config = dict(
    head_dim=64,
    activation='squared_relu',
    norm='rmsnorm',
    lr=0.0129,
    lr_head=0.0158,
    batch_tokens=[8192, 16384, 24576],
    steps=8951,
)
Each number is 128 + 32 x the weight over its row's rms, rounded and kept within 0 to 255. Layers, rows and columns count from 0. The size above them is the row's rms in percent of the matrix's.

# layer 2 attention query, 128x128, rms 0.159, rows 0-92, columns 0-31
size [120 124 135 123 124 116 113 119 112 110 110 120 111 132 131 119 113 122 117  91 117 134 113 114 109 120 109 114 128 124 113 103 117 114 127 114 122 101 125 141 133 117 115 122 116 118 126 132 120 125 112 108 127 121 113 114 114 117 129 124 103 120 133 123  80  64  67  59  67 120  59  83  42  70  60  66  54  54 107  61  56  55  91  54 106  67  54  74  95 117  70  58 119]
[[143 130 154 130 169 101 178 141 148  55 227 100 117 153 128 149 158 117 162 134 141  83 139 112 167  75 166 108 117 135 161 117]
 [111 117 158 130 139 168 112  94  73 162 130 156 139 120 194  87 123 123 168 107  99 137 159  80 207  79  78 105 116 169 127  81]
 [130 160 155 120 131  89 139 106 101  96  85 130 111 120 115 106 145 173 119 190 125 131  82 121 184  24 135 150 168 160 152 105]
 [156  49 167 105 163 113 119 118 139 114 166 127 134 124 109 135  83 131 117  97 171  90 104 158 128 135 130 130 185 103 144 147]
 [ 74  89 122 145 152 129  65 138  68 137 109 179 152 167  79  91  82 123 122 132 128 149 176 157 108 127  87 110 144  99 109 113]
 [178 152 150 114 130 121 133 121 127 176  89 141 106 118 104  85 166 127 140 118 121 119 106 219  69 139 107 116  49  73 115 167]
 [144 130 141 179  88 113 109 112 136  78 151 137 162 114 100 104 104 125  86 171 140  71 136 153 149 121 140 122 146  92 149  73]
 [179 207  69  90 149 114 190 105 146  98 203 126 151 181 111 110 200  70  82 154 138  62  87 166  50 139 127 151 108 102 123 150]
 [164 208 126 155 116  88 158 120 108 115 107 136 104 157  83 151  98  78 182 122 146 120 128 126 111 102 156 174 144  80 166 134]
 [121 144 132 101 139 115 107 109 148 157 140 127 132 119  92 104 158 169 132  83 151 161 104 169 126 187 146 164 170 115 112 150]
 [ 74 163 172 128 170 141 141 127  79 131 134 129 101  82 140 186 123 125 107 111 107 133 113 145 156 115  60 157 147 114 132 133]
 [144 124 114 135 125 157 138 145 106 124 118 106 169 111 177 146 105 144  98  95 178 149 120  61 176 149 172  97 103 104 182  97]
 [138 182 131  97 131 115  77 150  42 103 157 122 125 159 199 120 127  93 114 118  77 140 141  69 119 151 162 113 137 127 199 174]
 [133 155 167  91  62 110 183 132 134 160  98  89 111  86  98 115 116 139 130 155 113  98 111 151 194 140 118 171 108 105 120 151]
 [147 130  98  97  91  85 156 135  74 147 154 176  95  61  94  95 106 151 197 117 159 107 141  97 169 151 110 103 142 121 102 144]
 [165 127  83 101 176 144 130  77 125 126 124 151 226 105 131 123 104 118  62  55  96 174 163 111 147 156 207 116 183 158 142 186]
 [108  87 127 121 199 130 119 178  87 104 110 104 119 201 124  97  85 152 128 155 164  55 173 147  91 140 131 118 116 162 129 119]
 [ 63  98 167 131 190 154 108 129  33  76 157 133 109  85 112 150  81 102 127 129 107  81 163  73 184 103 117 134 153 182 169 171]
 [125 119 148  82 126 127  59 162 143 123 170 185 169 103 157 141 101 119 131 187 116  83  90 152 141  99  93 139 143 155 141 175]
 [135  60 202 129 135 169  76 122 114 111  48 126 135 141  99 127  95 130 155 103 131 169 148 149 144 108  99 168 138 115 113 129]
 [ 81 105 169 144 148 143 177 136 154 134 165 141 120 142 108 175  98 121 178 146 190 113 156  95 156  77 125 133  64 141 103 113]
 [147  83 162 162 150  60 139 124 146 118 114 122 164 118 193 132 105 144 154  77 158 225 100  84 141  70  58 126 118 171 145 137]
 [148 186  88 163  70 169 125 101 100 131  70 154 172 170  90 116 209 134 162  96  98 147 114  80  97 188 127 134 136 110 151 132]
 [117 150  98 111 126 102 151 144 136 195 157 158 152 147 167 105 117 138 163 118  59 108 122 126 111 117  67  92 148 123 125 134]
 [165 183 127  91 109  76 114 109 181  99 156  69  97 122 103 162 137 162 175 138  81 111 155 125 156  97 142 101 104 104 143 153]
 [164 133 108 142  51 120  65 118 181 131 126 209 129 149 113 109  95  97 167 115 132 133 166  85 138 146 138 132 116 115  54 145]
 [122 135 103 162 110 162 132  65 150 142 165 152  97 192 127 130 136 102 163  97 130  65 135 136  85 141 200 123 127 180 182 193]
 [147 147 100  86 147  79 107 154 137  82 132 165 162 135  84 124 139 181 160 182 107 162 157 108 143 106 105 128 141 142 125 189]
 [149 162 130 193 137  74 110 150  57 157  89 119 133 107 107 147  95 172 132 112 158 179 104  88 131 161 122 148 105 126 137  90]
 [120 144  93  83 106 150 162 151 103 118 126 168 151 148 194 126 127  64 161 106  89 126 134 133  86 161 148 101  52 118 173 179]
 [152 101 160 182  81 102  97 215  87 157 161 130 167  83 124  89 160 179 112 206 101  70  87 148 131  57 133  89 131  67  81 168]
 [117  96 184  70 114 113 125  76 162 124 170 154 155  94 118 132 112  63 139 196 102 131 145  71 105 158 122  66  99 126 134 122]
 [173  89  79 123 163  70  67 142 130 114 145 128 122  47 120 127  86 197 111 143 140 179 165  79 149 145 131 106 152 142 139 149]
 [116 123 157 146 173 131 147 128 202 105 130  98 162 151 157  83 131 111 117 120 150 129 124 140 135 179 185 150 103  95 176 156]
 [171 148 147 108 102 127 140 125 146 214 122 137  95 119 106 103  80 150 119 143 190 120 120 125  85 115 110 100 118 161 105 153]
 [128 161 147 169 128 142 165 135 193  89 103 126 109 216 112 116 116  86 146 145 162 111 158 102 107 131 149  89 138 133 149 175]
 [101 131 127 126 128 166 150 140 136 170 156 108  88 135 143 122 108  70 110 172  81 161 121 171 104 187 112 126 127 138  99 135]
 [144 147 163  91 144 161 134 139 132 132 169 149  76 101  92 130 106 141 160 109 162  77  67 138 117 193 160 173 166  95 146 235]
 [ 78  81 135 117 103 122 150 156 153 138 116 185 143 128 186 136 124 136 149 114  69 162 133 129  35  91 109 196  89  69 173 153]
 [179 160 108 137  79 206 170 139 161 173 118 216 102 138 104 114 160 116 205 164 139  69  89 119 128 129 139  86 136 102 116 128]
 [ 71 185  84 152 131  93 120  61 141  96 122 118 150  88 128  88 110  82  71 147 179 116 101 149 163 155 118 134 168 155 182 125]
 [154 130 170  92 134 155 152 184 102  98 129  83  77 111 109 151 153 131  96 158 144 162 182 190  81 140  92 115 139 133 126 180]
 [175 135 113 137 155 140 125 116 159 169 122  64 149 126 141 114  86 113 132 104 172  72 138 131  45  96 128  81 124 147 118 195]
 [128 148 105 180 149 124 132  78  82 200 134  95 135 174 185 152 121  69 140 106  92 122 175 139  85 142 147 140 112 129 172 142]
 [145 109 122 149 167  96 155 108 123  98 149 131  83 174  80 103  49 155 161 150 159 174 147 112 161 171  81  81 178 153  81 150]
 [128 106 127  90 131 174 152 119 128 131 130 164  89  36 108  88  90 156 154 166  91 136 146 139 220  55 108 168 122 202  92 121]
 [112 147 158 123  88 163 155 109  88 119 146 131 109  97  92 102 160 129 150 166 118 154  87 121 160  94 111 128 113 130 126 108]
 [151 150 141 108  98  92 166 102 134  63 104  92  20 154  94 141 154 125 162 134 104 123 102 121 160 150 143 144 167 124 134 131]
 [ 93 117 134  98 163 158 163 112  54 158 121 180 148  75 152 164  93 118 105  63 158 165  93 109 127 167 111 128  75 104  67  67]
 [128 118 171 100 160 149 120 160 137 135 177 126 105  70  86 125 110  86 116 106 117 135 100  90 242 150  92 146  74 119 120 173]
 [ 29 114  95 224 149  84 151 162 144 101 116 107 144 202 142 151  86 132 134 164 127  76 146 157 135 159 119 110  69 117  68 136]
 [130  96 104 151  99  84 101 131  70 146 144 123 106 143  77  66 130 149 156 136  89 138 153 151  85 148 130 127 160 102 130 101]
 [ 96  92 116 135 123 115 116 134 128 105 108 100 166 100 130 132 106  53  97 109  93 122 141 124  76  84 141 176 136 113  86 192]
 [107 150 100 111 124 137 109  96 128 161 151 106 148 125 120 100 120 108 172  89 128  99 163 131 116 125  62 156 141 128 150  86]
 [146  97 110 101  94 104 195 125 123 153 137 171 148  97 105 147 150 160 102  95 109 143 145 129  92 104  97 114 161  84 165 130]
 [ 85  71  73 116  62 113 139 115 112 191 139 175 113 142  73 100  91 128 125 121 154 164 167 141  87 104  99  57 109 107 110 181]
 [123  98  97 153 106 104 101 164 158 162 163 146  88 129 111 132 101 102 142 166  86 160 158 182 116  84 126 106 153 160  98 132]
 [119  67 140 123 153  94  88 104  76 118 143  90 143 100 136 151 109 148  52 117 103 153 101 106 142 110 138  52  95 193 162 116]
 [ 84 102 157 125 115 139 151  64 115 141 106 147 101 151 114  99 117 153 139  65 123 102 146  66 150 143 123 102 160 136  81 139]
 [135 141 139 145 114 137 134 141 175 135 124 137 126 113  82 117 139 161 128 152  79 128 102 153 135 182 200  90  87 149 113 157]
 [162 154 110 112 187 144 164 116 141 102 160 139 132 153  56  82  79  84 118 138 145  89 120  83 157 176 105 129  66 122 126 141]
 [138 147 160  76 165 178 137 128 125 141 173 166 150  78  93 126 165 104 148  88 149  85 167 153 120 123 124  93  73 178 134 147]
 [174 125  85 175 111 124 158 153  98 118 139 119  76 147 121 124  89 110 164  61 173 118 109  93 109 110 102  95 114 133 138 127]
 [131 114 152 125 178 127 163 108 128 137 153 111 130 103 167 124 183 139  77 150  68 154 108 160 130 129 126 112 115 174 175 124]
 [ 52 134 105 130 115 112 125 122 171  95 118 135 130  76 112  58 111 134 124 177 143  68  71 149 115  86 101 146 178 172 123 124]
 [ 71 132 161  95 129 123  95 159 132 133 106 160 130  96 137  72 135 195 102 118  52 122 130 187 135 132 158 155 143 135 111 166]
 [ 75  56 144 106 118  80  67 155 122  80 110 120 133  96 112 106 121 125 151 140 142 137 127 149  92  61 111 104 110 146 120 119]
 [119 165 105 128 163 157 186 152  86 167 108 166  88 183 156 126  76  97 148 115 162 143 140 153 167  96 156 131 120  95 154 142]
 [113 163 134 141 169  91 115 114 205 118 100 137 139 110  93 111 144 204 159 154 136 128  85 197 147  93  95  85 120 158  94 114]
 [ 33 104 125 115 121  94  77  93 125  72 119  64 140  74  96 107 143 116 109 127 109 126 125 141 114  97 112 147 127 158 153 139]
 [100  75 109  94  95 178 150 122 105 120 149 173 127 158 150 103 180  91 118  94  80 143 163 152 105 132 145  91  98  84 176 164]
 [ 49 117 154  80 138  84  66 144 125 107 122 113 148  81  73 143 144 144 103 105  94 133 101 163 125 101 113 179 129 156 143 143]
 [126 188 133 147  98 110 127 151 163 121 149  95 127 145 126 109 131 147 133  95 137  98 133 127 121 118 162  71  96 114  91  96]
 [212 106 147 122  82 152 105 149 134 146 159 164 153 157 189 130 147 120  74 115 127 108 115 105 153 157  97 169 138  87 151 112]
 [185 124 174 136 141 128 161 145 116 136 135 152 118 164 163 127 159 119 118 148  85  91 102 130 126 150 125  82  69 124  84 154]
 [113  87 151 106 169 104  74 103 172  91 114 101 180  70  65 107 161 166 121 162 152 115 120 124 126  78  89 117 150 149 114 122]
 [119 169 146  64 103 110  97 181 164 158 141 176 118 105  82 159 106 110 149 161 148  79  97 168 149  70  61 161 178 122 163 145]
 [127 111 123 152 115 143 117 160 160 174 138 150 188  98 155  90 118 174 100 115  99 116  98 170 117 149 137 116 106 145 144 127]
 [122 123 178 105 169 112  87 165 201 139  97 168 140 102 115 131  78 168 144 179 126  82 106 166 168  82 112 182 201 155 125 117]
 [ 75 128 151 139 136 132 133 142 194 134 146  92 177  67 120 110 109 147  93 137 145 134 116 209 109 123 120 174 202 156 108 120]
 [206 143 119  86 119 173 184 166  68 125 156 176 116 205 119 198 107 104 148 138 179 107  95 126 132 130 130  96 154  95 143 125]
 [105 144 146 164 141 183 144 100  68 126 147 106 101 229 113 167 188 115 135 118 117 118 157  98  73 169 134 115  58 104 119 136]
 [207 164  99 118 107 175 164 146  99 203 135 189 101 202 173 194 133 124 170 109 127 134 138 113 105 180 150  50  76 113 105 112]
 [101 211 173 128 181 135  90 123 136 110 136 111 152  83 115 124 129  95  87 170 120 121 122 115 175  78 173 156 208 126 125 143]
 [160 143 146  95 108 160 127 191 130 156 120 191 108 149 161 173  50 109 141 132 121 129  94 149 168 110 152 140 156 106 136 120]
 [ 48 103 111 136 138  86  85 132 112  76 150 109 118 101 110 114 195 128 124 118 146 151 157 137  99 127 112 153 144 175 101 159]
 [166 111 170 132 108 157 113 146  72 168 148 141 150 194 129 176 164  95 152 102 125 165 158 132 105 189 123  83  41 100 124  92]
 [218 187 116 156  84 166 150 146  45 125 151 116  95 174 133 156 155  84 139 108 131 122 167  87 102 156 141  39  84 131 106 144]
 [ 33  74 168 107 142  52  98 126 161 100 112  98 134  85  60 134 157 158 124 153 105 134 114 150 125 106 111 164 163 154 108 154]
 [ 34  89 144 119 145 111 113  98 130  93 117  72 152  73  85  66 147 137  92 141 100 133 122 150 125 110 124 150 172 186 134 130]
 [ 27 174 140 168 130 134 104 100 180  95 139 104 151  83 128  70 136 120 128 164 137 115 112 147 126  87 119 102 129 129 154  57]
 [ 53 120 185 112 125 135  91 156 150  95 156  89 129  77 127  91 114 116 147 113 126 101 152 146  85 110 143 186  58 213 136 128]
 [197 152 127 134 109 162 162 157 115 180 112 159 125 211 180 175 117 112 171 101 123 136 136  85 144 151 147  83 104  72 146 122]]